Weights of a small GPT-style language model, trained from scratch on English Wikipedia.
Size: 13 layers, vocabulary 13763.
Architecture: LayerNorm before each block, rotary positions, no biases in attention or MLP, untied embeddings, attention and MLP in parallel.
Training: a variant of Adam for these matrices, 618M tokens.
Each number is 50 + 15 x the weight over the matrix's rms, rounded and kept within 0 to 99. Layers, rows and columns count from 0.

# layer 8 MLP down (transposed), 1536x384, rms 0.0667, rows 1344-1369, columns 320-383
29 63 74 63 69 65 34 45 28 69 62 51 46 47 60 52 63 39 42 38 30 60 74 59 29 48 45 71 27 51 49 56 80 41 54 61 59 71 37 70 45 24 64 59 36 44 43 33 30 34 53 26 28 32 84 65 36 42 48 49 26 43 67 32
54 34 18 56 47 46 44 43 31 57 57 69 81 36 63 45 60 57 87 57 64 78 28 57 30 34 60 67 68 61 64 41 49 39 62 52 30 30 53 45 41 24 66 46 55 52 50 33 45 45 58 22 48 47 48 32 51 51 37 69 42 42 41 44
51 35 94 50 66 38 62 53 50 53 39 46 71 55 62 45 67 61 52 44 59 67 37 25 33 43 27 28 74 17 44 45 72 55 11 51 58 14 56 40 55 58 46 44 46 44 52 51 65 64 63 31 63 58 61 59 30 38 69 52 49 57 71 47
72 38 21 49 21 68 59 27 50 40 55 40 58 56 45 24 63 52 61 40 51 77 34 49 58 38 66 71 36 48 58 36 34 36 56 52 73 55 75 57 34 29 44 67 35 51 46 55 40 38 38 59 32 59 51 48 41 63 50 67 45 65 24 56
53 20 89 56 30 44 48 69 45 32 62 43 30 69 16 46 43 67 33 47 61 65 22 61 43 51 52 18 61 43 54 40 65 45 53 52 62 90 39 45 61 58 46 78 51 47 27 51 37 49 52 44 45 56 60 88 70 05 55 63 61 46 58 42
10 46 57 51 32 49 51 44 61 75 60 39 42 37 52 32 63 26 63 67 53 42 69 38 58 46 46 66 41 51 44 29 52 75 41 72 75 66 40 34 33 67 60 60 61 40 59 33 41 75 54 48 61 49 53 75 59 23 32 71 31 69 71 57
22 60 67 53 79 43 39 55 70 58 20 63 37 70 56 51 74 26 38 58 61 15 29 63 80 50 74 70 56 43 36 61 66 65 62 40 43 40 40 50 44 72 50 19 32 39 39 53 51 57 25 45 35 42 23 43 36 49 52 06 55 61 51 58
43 29 65 40 28 46 44 42 54 07 66 37 69 58 53 56 31 63 49 53 40 62 65 44 70 39 60 39 26 37 73 41 60 37 74 53 30 42 53 73 46 68 53 54 29 63 58 58 53 32 51 55 42 84 45 56 47 30 23 60 42 43 74 36
61 43 49 56 74 61 35 60 50 30 71 59 39 68 61 30 24 54 50 42 52 62 44 58 23 50 74 47 67 51 33 40 28 59 59 57 32 52 51 76 43 48 48 30 48 48 70 75 16 54 80 55 44 42 58 57 40 28 33 62 58 58 57 56
76 67 27 53 59 16 22 38 45 52 68 09 83 42 36 41 36 44 44 56 54 37 45 85 24 52 48 67 63 79 58 53 62 54 43 51 41 93 53 51 18 47 51 72 70 54 46 30 70 69 68 53 49 67 42 36 55 42 49 31 43 33 59 32
58 47 67 47 56 55 82 30 50 45 43 48 43 36 36 58 60 51 75 40 40 48 99 64 47 39 29 63 36 43 50 39 50 44 55 39 55 53 35 46 53 49 60 46 67 50 71 89 63 51 80 38 33 33 41 66 42 72 43 57 28 45 44 54
66 44 33 59 57 64 54 41 52 68 37 40 65 37 54 34 49 58 13 43 45 56 86 43 63 31 56 61 57 71 35 63 47 42 20 40 56 44 75 63 59 60 58 43 57 43 44 57 52 63 54 48 27 28 61 27 33 38 70 36 23 51 68 65
57 64 78 40 24 65 62 39 55 36 32 32 61 52 62 58 51 82 73 14 50 43 39 47 53 50 63 46 54 83 30 58 46 60 35 38 76 33 33 85 47 59 80 38 33 38 58 48 43 24 65 59 35 37 64 81 58 44 45 48 61 60 53 25
48 50 43 44 46 50 60 56 60 25 33 54 54 59 36 43 66 33 56 77 50 51 36 45 33 14 39 60 55 65 32 33 30 33 46 61 64 41 50 53 82 31 50 50 47 48 43 75 14 61 42 53 67 39 26 34 41 48 74 64 26 40 46 24
33 50 22 57 75 30 50 38 30 39 55 79 41 69 18 42 54 33 43 43 47 62 24 69 44 69 61 56 39 47 51 51 73 85 72 46 29 57 55 57 75 87 46 17 46 42 40 60 63 32 54 28 56 58 48 68 61 71 47 62 47 58 41 52
57 58 68 24 11 59 43 38 44 53 65 67 52 42 33 45 53 54 33 54 45 25 35 65 60 37 35 50 42 58 57 69 36 34 69 61 55 44 57 37 41 53 57 25 48 39 61 57 34 45 53 41 27 49 64 57 45 39 42 44 84 47 76 49
54 69 41 75 37 67 49 35 57 19 51 31 63 38 43 71 72 41 60 44 62 41 69 40 43 52 31 30 37 02 62 44 64 24 77 49 36 24 45 55 61 73 35 54 54 60 48 51 62 66 69 76 68 40 39 70 38 49 68 58 60 11 79 33
64 74 36 17 35 63 54 27 65 46 45 49 59 52 64 55 67 46 45 61 59 65 70 53 73 49 87 82 67 46 53 38 60 49 42 41 51 38 62 52 39 62 39 57 52 74 83 73 68 44 32 35 52 62 32 18 42 68 29 59 46 39 61 51
64 35 45 61 21 53 79 55 35 32 72 29 63 57 51 37 62 53 44 69 27 28 43 45 54 42 67 44 65 48 72 59 40 53 95 58 38 47 23 47 52 36 31 30 67 45 22 46 30 46 47 79 37 36 64 57 53 37 25 78 47 67 69 71
67 37 43 56 64 61 70 48 25 51 99 30 56 26 59 53 58 72 50 67 58 60 33 38 61 58 48 58 55 67 50 65 55 60 60 45 18 91 42 66 36 33 41 51 38 60 34 28 48 75 50 53 76 53 79 73 46 70 40 36 72 88 62 41
35 45 65 57 80 54 26 37 83 72 40 60 73 31 67 01 58 65 61 55 23 57 70 32 67 41 58 54 58 44 61 42 53 54 54 47 34 29 99 81 99 57 59 38 64 72 49 55 67 39 57 19 46 56 49 78 58 32 56 43 36 38 31 45
52 52 36 35 56 51 42 41 68 42 49 69 55 25 44 58 94 66 39 67 47 73 28 12 57 51 54 37 41 56 35 84 31 57 41 49 64 62 63 49 79 10 29 75 63 49 64 50 54 10 52 34 55 78 37 53 40 40 74 66 64 67 43 56
55 56 36 34 35 54 69 15 66 31 35 64 44 33 48 66 81 67 32 59 31 56 75 53 52 47 54 53 43 26 26 61 32 20 38 60 37 35 53 28 82 60 69 54 41 46 16 41 69 74 42 63 38 27 55 51 38 35 69 49 76 79 24 58
56 37 68 54 42 73 56 69 28 61 56 34 41 63 51 67 77 51 47 51 50 41 51 47 60 38 49 45 69 71 53 68 46 53 41 34 39 54 27 58 41 36 39 59 33 41 36 49 51 27 45 51 59 79 86 58 55 48 39 78 58 61 42 52
49 48 62 70 43 39 73 54 49 16 48 59 22 31 51 35 46 52 35 44 58 57 48 39 76 52 15 32 32 72 15 50 53 75 38 79 50 38 24 50 52 62 58 35 56 61 34 34 78 65 51 34 51 44 46 44 34 35 60 72 46 67 25 49
52 47 59 79 29 42 64 62 49 53 37 42 41 57 51 56 54 50 49 36 51 46 65 56 64 51 43 34 36 58 57 69 51 51 37 31 53 29 40 43 41 75 61 30 56 66 69 57 29 62 61 57 56 47 44 67 54 31 40 40 61 75 38 56
# layer 8 MLP up, 1536x384, rms 0.0709, rows 1345-1369, columns 320-383
49 29 59 36 30 57 64 69 42 40 47 50 45 77 59 41 36 76 40 54 34 54 51 50 65 50 84 32 53 57 62 67 35 30 52 26 35 17 41 57 33 33 42 64 53 77 43 43 73 63 60 58 35 65 64 49 73 42 65 18 55 41 56 42
66 65 32 64 29 37 37 56 27 63 47 35 63 57 57 46 45 38 37 29 50 43 52 37 56 62 60 63 71 42 52 51 42 40 65 53 29 44 70 50 28 16 46 06 60 48 34 44 54 35 10 50 59 62 53 56 67 58 67 59 31 63 56 19
35 32 52 46 56 72 61 52 25 35 52 80 54 41 46 49 34 48 64 72 58 40 66 48 45 28 65 25 75 65 37 50 50 50 28 23 38 41 38 64 40 53 60 42 66 43 48 30 57 64 45 37 45 59 53 47 27 42 45 58 40 39 59 60
26 57 21 38 41 71 42 29 63 68 58 49 52 54 79 50 44 28 37 69 07 69 64 50 35 53 39 41 30 33 38 69 48 22 16 36 56 53 44 33 69 53 45 53 57 46 45 54 47 46 67 42 70 74 33 65 71 47 64 43 59 44 48 23
85 32 54 65 12 59 24 59 18 33 69 46 62 62 53 57 32 85 45 41 36 56 57 57 66 57 33 31 58 65 28 29 27 51 45 49 31 51 82 43 51 42 71 41 37 23 33 55 50 45 59 51 48 32 45 21 68 60 50 26 58 43 55 26
60 35 27 72 35 30 42 40 66 49 41 32 59 49 39 43 57 49 49 44 37 47 56 50 31 53 65 48 33 57 45 56 49 37 47 64 53 65 52 25 42 63 53 53 70 20 51 36 38 67 42 53 36 68 61 29 54 60 68 32 45 72 71 34
62 62 66 57 53 84 26 45 35 61 70 60 55 53 61 62 26 54 48 34 16 27 48 44 40 48 61 38 63 84 78 25 34 40 49 52 40 52 63 32 53 29 54 23 57 49 52 26 59 58 03 51 49 54 57 57 50 67 59 59 50 36 44 53
33 41 37 37 47 51 49 63 50 70 54 66 57 44 30 42 23 69 31 41 49 54 54 78 38 59 47 43 34 71 63 48 64 24 26 36 77 62 43 46 63 46 50 34 35 45 30 26 52 33 28 51 53 23 45 30 59 57 64 38 45 50 25 56
54 41 29 28 46 81 55 56 82 57 52 48 59 66 70 04 24 78 27 53 56 56 45 74 66 79 62 39 68 67 37 57 26 43 44 52 34 61 39 34 31 73 10 54 52 40 17 53 78 54 34 54 30 52 30 57 61 56 41 33 32 24 66 60
58 58 61 22 19 74 43 49 35 49 50 64 80 67 35 00 41 59 41 69 58 55 44 38 57 71 29 37 49 37 43 67 78 48 53 69 53 68 31 29 64 45 61 66 57 61 56 53 51 59 58 50 61 69 38 48 53 61 52 45 45 09 79 38
43 52 47 65 32 43 52 23 28 54 79 55 40 63 42 50 49 52 32 51 65 31 54 33 48 59 63 45 38 41 43 28 55 48 70 61 53 37 46 63 27 47 59 58 59 68 38 52 49 66 43 43 53 66 46 48 64 64 30 59 76 30 66 28
75 55 58 54 49 75 44 38 99 52 45 52 60 69 75 37 49 55 40 76 28 45 42 63 59 43 49 56 56 51 52 64 51 24 30 61 56 55 46 48 64 45 37 83 54 51 63 82 62 69 54 38 28 43 23 56 40 84 62 19 42 21 41 28
24 36 41 59 14 62 48 42 65 32 70 76 52 61 53 55 35 59 52 67 37 37 79 58 66 57 60 32 48 59 50 70 63 55 36 47 39 74 52 48 37 81 34 27 42 59 57 38 73 50 56 55 54 71 56 53 59 29 57 32 54 65 82 44
41 46 39 49 44 60 61 24 39 44 50 44 43 50 58 28 42 30 64 66 56 50 78 21 37 48 61 63 50 34 43 48 47 64 58 30 49 38 57 53 45 42 35 63 74 55 65 36 54 44 58 41 42 66 39 41 41 53 67 45 84 63 84 14
47 59 73 64 23 45 30 25 31 48 46 53 69 70 51 49 27 68 51 79 38 56 67 37 76 50 38 57 45 58 36 23 37 70 51 47 23 36 33 41 64 43 60 55 74 68 55 42 43 60 66 44 56 30 41 21 49 56 48 27 56 25 51 83
54 59 41 57 37 59 29 61 37 48 60 58 39 75 57 53 66 77 58 64 58 57 50 38 36 54 73 57 67 37 35 32 35 12 74 74 74 52 16 46 68 63 79 81 54 47 62 54 59 38 36 50 57 48 56 28 70 27 43 34 57 38 84 51
21 74 35 60 52 65 47 40 52 40 60 56 66 69 68 29 36 83 34 54 48 31 62 60 51 23 71 35 55 43 69 53 45 55 00 47 35 57 50 46 84 51 44 47 46 41 74 61 53 91 51 67 45 20 42 26 47 26 71 43 77 28 86 51
23 57 54 65 42 37 44 39 33 59 57 51 58 63 70 35 46 66 37 87 32 63 64 54 43 46 60 30 54 31 59 37 41 71 54 35 47 48 41 40 33 55 35 65 86 55 13 86 45 56 45 59 35 63 47 36 51 39 60 30 43 39 66 51
37 55 50 49 40 21 44 26 68 45 09 66 41 48 62 47 50 61 62 75 59 41 82 74 49 46 55 39 57 54 45 51 85 39 41 64 43 38 44 53 47 72 56 63 64 53 41 63 65 74 77 25 82 71 38 29 19 33 70 58 42 56 83 36
32 59 56 53 50 57 44 15 48 48 51 67 65 87 71 56 58 56 50 46 33 69 63 28 79 57 48 56 59 40 50 67 18 75 47 34 46 45 38 42 43 15 18 94 69 45 55 42 46 84 51 43 43 59 35 53 33 68 71 23 79 31 74 37
81 42 91 67 39 70 52 70 29 79 52 45 77 33 97 18 44 53 44 46 46 57 67 64 45 35 54 46 57 50 73 60 45 29 32 26 52 43 56 84 44 48 52 78 37 47 57 50 75 69 48 74 13 75 46 61 45 39 42 20 47 51 43 40
55 76 56 67 33 46 43 66 57 41 47 74 37 99 68 64 46 61 37 61 47 47 58 64 64 44 44 46 61 28 62 49 74 47 69 47 58 28 09 49 58 52 48 52 45 46 48 65 44 65 51 50 58 32 40 30 55 61 68 22 57 65 34 51
44 60 34 40 62 27 26 25 35 28 54 52 46 63 79 42 43 82 47 45 31 42 72 49 36 43 83 46 59 38 35 43 53 45 33 38 48 61 53 52 37 68 21 39 43 58 58 56 52 61 53 68 20 14 46 39 28 34 57 55 31 55 42 45
34 91 61 54 46 39 31 55 59 47 65 65 58 45 70 34 66 61 30 50 05 56 68 32 32 51 80 69 35 37 51 54 46 52 38 58 50 44 30 36 25 53 38 28 69 44 40 50 76 46 50 61 48 36 41 43 50 57 58 38 43 53 62 20
21 95 41 54 36 13 19 23 64 56 51 81 90 49 62 17 57 46 49 58 22 48 42 37 45 56 70 50 63 57 48 49 47 52 26 51 72 49 35 16 63 39 66 46 64 36 51 50 86 58 47 62 83 53 38 64 42 48 58 66 23 50 66 54